Each number is 50 + 10 x the weight over its row's rms, rounded and kept within 0 to 99. Layers, rows and columns count from 0. The size before them is the row's rms in percent of the matrix's.

# layer 7 MLP up, 1536x384, rms 0.108, rows 328-340, columns 256-383
105:61 69 53 28 50 52 53 46 70 35 51 46 68 35 33 43 45 47 47 37 46 57 68 56 49 56 47 60 59 30 46 43 40 40 52 38 48 48 31 54 57 47 60 56 48 55 53 46 58 34 72 57 40 35 38 40 48 61 52 70 34 63 40 52 42 50 50 41 64 49 42 60 63 46 46 45 59 54 55 43 38 56 64 72 33 56 46 57 43 33 42 43 53 43 57 53 34 43 54 45 38 66 45 37 30 52 57 51 30 41 55 41 62 31 43 51 59 43 47 45 59 57 52 37 55 45 51 42
104:30 48 56 71 45 64 51 50 79 51 37 45 54 52 62 61 42 39 35 30 60 50 46 48 44 44 28 41 63 52 51 49 27 59 61 40 56 57 51 45 58 49 54 47 52 49 44 50 26 46 48 42 54 28 45 68 54 47 48 41 49 68 45 60 49 51 53 57 64 54 45 29 50 43 36 54 56 51 53 59 43 47 62 68 45 47 73 51 44 47 48 55 41 36 48 52 27 48 60 60 64 61 62 39 51 56 49 68 47 45 37 47 47 46 48 48 46 64 26 45 51 75 26 50 33 62 60 50
088:55 49 48 48 46 71 61 60 57 51 53 40 45 38 43 37 30 60 51 42 50 47 74 64 44 58 49 59 42 37 58 72 58 45 40 54 62 48 52 37 54 53 48 49 54 66 49 47 47 57 48 52 57 67 52 47 47 71 45 68 64 47 45 42 56 50 50 48 36 48 42 30 55 29 50 35 52 49 51 69 66 34 61 52 36 38 36 41 34 64 46 27 75 41 23 38 74 55 47 32 48 65 49 62 43 50 49 36 52 62 48 47 56 73 54 47 63 45 46 58 39 54 48 64 44 63 26 57
097:45 46 66 55 40 54 62 39 44 69 38 63 46 67 58 43 43 59 50 32 41 44 34 52 37 46 41 57 49 56 37 43 47 40 52 48 38 61 49 44 51 61 52 44 40 56 56 27 46 54 47 49 71 49 60 44 50 63 60 38 63 41 60 50 55 46 44 56 51 47 55 48 41 65 41 50 44 49 41 39 56 43 46 69 45 40 42 62 40 60 42 69 52 44 73 56 26 45 56 49 48 44 62 36 37 52 42 52 73 38 52 44 65 49 67 39 38 40 65 47 60 51 48 47 51 42 48 48
099:54 65 54 62 45 53 44 47 48 58 50 35 44 47 49 49 53 38 38 51 48 50 62 58 42 56 52 57 83 54 51 40 46 54 51 52 50 51 52 47 50 57 27 58 53 47 47 59 63 61 49 52 58 48 37 48 47 47 47 55 41 53 77 46 57 56 41 70 71 61 59 57 56 60 48 43 37 46 82 32 37 55 47 50 56 73 57 66 34 40 67 48 31 59 27 45 51 32 66 46 58 48 54 54 32 47 49 38 56 54 43 36 66 46 53 48 43 58 49 56 54 40 47 49 47 62 54 56
090:64 46 69 50 52 54 61 54 36 37 49 71 57 54 41 52 49 56 36 46 38 46 50 32 59 40 33 46 50 40 58 49 50 33 56 49 47 50 41 62 31 42 42 44 59 34 43 41 49 41 41 53 55 67 51 56 73 52 54 53 49 52 29 63 38 41 45 37 33 54 45 45 50 57 46 45 61 46 70 45 63 71 54 51 41 67 53 45 47 42 53 51 50 54 49 50 52 47 52 44 46 56 39 66 45 43 50 38 64 45 44 61 58 46 66 42 43 49 67 57 43 44 63 63 48 46 35 54
094:54 36 52 43 40 41 53 62 57 32 43 33 55 27 58 50 45 57 38 54 61 51 49 47 63 44 47 52 50 45 56 35 42 64 73 48 70 47 37 51 49 46 49 50 48 58 66 46 58 40 56 59 34 54 82 54 52 59 48 41 55 49 47 45 53 64 60 69 48 46 38 47 45 31 55 57 27 44 32 61 58 68 59 56 50 57 38 51 60 60 40 60 55 45 54 45 50 41 54 41 43 76 39 57 54 62 61 52 47 46 67 69 48 75 54 52 59 54 53 75 42 46 65 52 54 53 41 36
094:44 50 53 63 53 64 50 36 45 32 54 54 66 46 50 26 48 40 47 47 37 58 43 39 69 34 62 44 63 55 39 47 55 52 33 62 46 42 38 45 34 49 46 51 54 44 47 53 42 69 53 49 56 50 55 58 64 31 57 56 45 49 52 41 42 31 50 58 46 56 47 68 49 51 41 63 56 55 41 44 58 55 31 28 55 33 68 37 54 47 49 42 68 63 44 61 64 47 53 61 48 53 39 58 57 53 43 58 54 49 42 49 46 55 58 42 59 37 34 49 40 46 57 55 39 44 58 52
101:56 63 48 55 60 56 66 58 60 57 56 46 52 36 61 45 36 68 64 60 47 55 53 47 53 54 52 51 66 57 51 53 49 30 59 48 37 56 56 53 40 34 44 76 44 55 40 52 54 40 52 66 47 46 60 37 52 59 42 57 41 46 45 73 49 40 44 53 37 55 32 47 53 51 54 33 68 52 55 39 40 56 33 58 59 55 65 56 51 34 37 48 47 57 41 53 52 46 36 51 44 48 48 48 47 47 47 53 46 29 49 52 46 62 44 59 68 48 38 53 45 43 44 54 53 52 48 47
104:51 54 54 64 58 57 46 53 58 32 69 50 50 37 63 66 50 31 24 28 41 61 33 49 43 71 39 64 61 51 53 57 66 57 31 50 51 43 50 46 53 63 56 44 59 54 41 46 36 55 54 56 23 70 59 56 45 59 45 40 60 58 66 61 61 55 51 71 59 44 47 52 47 54 44 52 59 79 29 27 57 50 48 42 63 55 61 32 45 38 69 43 57 58 58 47 59 61 37 49 45 29 45 74 47 41 48 56 46 48 59 50 40 48 42 51 45 46 38 43 63 56 44 55 46 53 56 30
091:33 45 61 58 38 44 60 46 33 43 48 54 50 57 37 77 55 43 41 60 57 39 51 63 27 50 61 47 51 54 55 31 67 60 44 46 36 27 35 46 58 42 37 66 65 46 36 54 41 43 59 52 55 43 58 38 57 76 59 47 46 41 47 58 51 42 25 64 55 68 37 67 68 59 67 45 47 50 41 44 44 51 45 42 57 53 44 63 38 44 48 60 38 49 47 43 71 54 54 51 43 63 50 41 62 38 43 69 49 58 49 43 39 47 38 57 38 35 29 65 42 35 45 36 49 45 61 48
090:46 54 38 39 44 43 55 52 49 67 40 55 52 51 50 62 58 38 47 41 41 39 60 42 36 54 41 52 52 47 43 57 28 45 44 37 50 40 56 47 51 62 33 55 49 61 65 40 52 26 46 37 57 50 49 54 45 63 45 58 75 40 51 56 48 56 43 54 62 50 43 53 55 51 56 64 35 53 60 62 43 60 59 35 42 39 44 54 32 54 54 42 74 46 66 45 45 40 60 49 47 58 55 50 44 48 53 60 54 52 51 47 59 39 55 45 73 56 66 28 50 53 62 50 53 50 48 41
104:38 68 29 54 29 50 57 48 59 62 37 42 52 37 72 40 40 50 39 47 42 36 58 41 54 44 59 68 42 52 42 51 57 32 60 51 50 67 57 46 41 57 55 48 40 49 57 41 52 61 52 51 49 60 36 46 42 53 43 58 66 50 49 31 50 58 70 53 59 49 51 62 59 31 62 43 51 45 43 67 42 44 45 35 58 44 47 44 52 64 51 49 38 58 53 61 64 38 61 58 50 56 46 46 59 46 38 54 49 57 52 37 41 58 58 45 58 37 57 51 19 49 51 79 38 37 42 48
# layer 7 MLP down (transposed), 1536x384, rms 0.101, rows 328-340, columns 256-383
098:44 39 36 52 56 35 48 27 37 39 47 43 43 58 38 59 69 60 66 45 41 50 36 47 43 68 41 54 32 49 26 54 57 60 42 62 52 43 54 54 53 42 41 56 45 69 55 52 41 58 39 44 45 33 45 37 68 44 63 70 46 34 47 61 52 54 46 56 48 21 47 32 58 49 54 49 53 48 49 59 60 38 37 44 38 63 57 39 57 53 44 39 44 51 59 63 41 52 62 54 45 46 50 55 41 29 55 64 48 53 63 50 56 64 44 45 35 46 63 32 31 50 64 44 58 35 54 51
112:60 46 52 45 68 55 76 42 58 41 62 35 55 51 53 54 48 58 51 44 39 58 37 53 40 58 52 55 53 53 68 26 54 58 43 46 41 47 65 38 47 49 47 57 39 50 38 56 39 59 63 64 56 36 56 55 37 58 29 51 58 42 55 59 33 55 53 50 42 43 45 27 49 49 50 39 42 48 62 46 47 64 37 84 47 29 52 37 48 50 44 47 56 39 50 42 55 72 48 50 50 59 29 32 38 46 35 63 62 51 60 35 58 57 45 55 52 67 57 33 40 55 43 34 58 46 49 58
091:71 68 32 41 43 48 76 56 33 53 59 40 58 49 46 40 38 52 48 40 47 48 55 53 66 57 47 45 63 65 50 64 56 61 44 61 46 54 57 56 55 59 67 58 44 71 48 53 59 67 46 51 41 63 43 56 39 49 45 51 56 59 40 54 50 46 48 50 49 34 50 47 55 46 45 46 62 46 71 46 39 55 47 54 44 42 58 62 25 39 43 39 59 64 51 48 57 70 60 39 36 72 46 55 47 58 53 54 37 56 45 53 50 64 56 37 60 43 52 55 42 39 45 59 45 54 57 28
103:39 42 61 49 59 46 35 49 60 63 27 43 49 49 56 48 35 41 39 47 49 45 40 53 50 53 45 65 53 61 65 47 45 45 48 40 44 43 37 56 34 51 38 38 56 49 48 64 59 67 40 45 48 63 55 47 58 44 56 58 59 61 34 41 49 46 58 36 33 65 49 45 40 48 62 58 37 72 48 63 61 42 62 58 60 63 62 63 52 43 44 59 68 52 65 74 56 54 50 52 71 57 35 49 36 42 36 49 48 38 46 58 41 48 54 63 39 53 51 50 54 56 49 49 44 47 46 69
108:45 60 51 40 61 57 69 56 56 33 50 53 57 68 43 52 61 42 59 59 51 46 34 35 59 56 51 29 40 52 58 56 41 54 60 32 44 34 44 46 49 49 34 34 54 53 42 31 58 44 46 52 56 26 63 51 61 53 46 48 52 66 46 47 49 42 38 47 29 33 59 46 55 49 49 61 32 57 27 79 64 61 59 40 28 40 49 36 54 54 58 49 53 56 48 46 65 34 41 42 42 39 46 61 56 41 49 59 54 57 63 51 41 69 69 47 56 50 47 52 57 43 45 53 60 50 50 51
098:48 52 39 28 63 45 53 42 62 53 45 42 39 59 53 36 54 67 50 47 42 71 70 42 54 35 53 53 53 37 48 40 46 57 54 51 47 58 55 38 36 43 52 62 52 55 46 52 32 75 60 50 58 50 62 70 40 46 57 46 50 43 44 44 51 66 53 41 57 45 51 54 46 34 54 54 36 58 45 41 58 57 45 50 37 34 60 64 60 50 53 59 70 54 43 53 50 51 46 37 57 59 52 39 47 37 38 42 40 27 59 34 44 57 52 64 61 54 61 46 39 45 49 36 61 64 39 58
097:49 41 35 36 58 58 41 60 67 42 50 42 55 61 43 47 23 56 39 54 58 47 32 54 47 51 60 35 48 37 26 47 74 54 68 51 52 47 50 69 37 41 31 40 37 66 34 49 35 73 64 42 56 63 60 46 54 63 57 36 51 47 58 46 51 51 56 43 48 57 49 54 47 44 65 50 34 47 55 37 44 62 38 47 54 59 48 58 43 30 50 32 64 38 52 48 55 64 54 42 57 45 38 32 47 45 50 59 45 56 50 60 64 55 50 56 50 62 60 42 66 78 49 38 50 52 52 51
106:69 42 54 55 54 62 55 46 51 53 47 50 42 47 46 29 53 57 38 53 53 50 25 55 34 60 44 57 39 69 65 51 52 53 63 52 50 56 42 64 39 69 43 46 50 33 56 52 43 42 46 47 37 41 42 60 41 63 52 42 45 41 48 54 64 27 44 44 32 53 60 52 60 51 56 75 55 59 47 48 34 49 57 49 57 45 53 54 48 42 52 54 51 48 50 48 55 60 42 66 33 64 50 61 47 66 64 50 45 52 59 57 57 42 51 65 67 49 42 38 55 52 64 63 49 48 30 41
101:47 63 59 64 35 57 49 55 53 44 52 68 54 46 52 31 45 28 32 44 50 30 50 55 43 49 54 48 49 42 46 47 53 49 47 37 44 67 52 51 39 49 45 41 35 38 62 84 41 60 72 30 46 52 56 50 71 67 32 48 63 39 57 58 43 48 26 50 59 63 60 40 43 52 56 38 52 54 47 53 38 46 54 68 45 65 47 58 53 49 45 56 60 44 43 63 59 58 42 44 60 58 50 43 63 54 50 50 46 54 47 44 39 62 47 38 63 41 56 54 43 51 35 55 60 49 49 60
114:50 37 42 62 61 59 67 52 51 53 35 34 49 43 43 43 57 54 48 42 59 45 55 53 51 40 60 29 50 44 59 48 45 56 63 51 52 52 45 46 48 57 41 34 56 37 63 49 49 57 34 45 42 54 74 38 43 48 50 37 51 68 40 55 44 48 50 56 48 49 60 44 57 49 62 54 53 48 49 36 55 55 62 57 44 51 45 50 50 60 31 58 50 37 44 65 55 43 48 38 43 76 43 56 60 50 60 46 44 67 55 26 41 42 53 56 80 48 59 31 44 57 42 46 41 59 50 74
097:53 69 31 40 62 49 62 48 60 36 55 46 50 49 60 49 50 49 49 42 41 57 73 34 53 40 46 55 49 60 41 29 39 56 50 53 67 47 59 37 56 45 52 51 52 62 55 50 47 51 49 37 60 60 37 72 55 40 42 40 45 54 58 62 52 54 44 47 67 46 41 60 55 64 44 54 56 65 55 42 58 72 42 56 50 38 52 60 47 49 37 47 53 41 52 52 52 45 41 45 62 54 52 68 40 76 43 49 53 37 69 42 67 58 52 41 67 37 77 41 34 45 43 68 53 50 45 42
101:53 59 41 47 43 44 56 47 55 43 61 49 49 33 44 56 65 57 36 37 50 30 46 57 37 51 49 65 58 55 44 61 53 49 50 68 49 39 62 43 79 59 68 53 53 59 30 51 55 34 73 52 46 57 68 49 44 33 33 52 49 54 26 48 40 46 40 48 43 68 54 34 42 43 56 55 67 44 52 54 39 56 57 45 53 54 65 49 64 45 48 46 40 56 59 46 51 48 49 55 37 58 41 63 42 44 43 46 46 51 55 42 48 66 44 40 50 41 51 63 39 47 60 45 37 56 58 34
099:37 50 42 41 33 38 38 61 60 70 59 51 54 54 64 45 55 50 60 59 35 77 54 27 54 64 49 52 43 43 52 40 56 47 42 59 49 49 29 48 36 50 40 40 41 55 54 43 57 54 53 42 36 47 39 53 68 43 56 63 37 57 46 38 59 48 45 57 52 55 62 51 44 53 47 67 59 53 31 65 29 49 57 55 59 47 67 24 47 33 60 65 47 68 33 49 38 55 48 47 54 43 54 61 47 48 30 49 54 63 47 54 55 56 68 45 49 32 33 65 57 42 47 37 45 50 55 58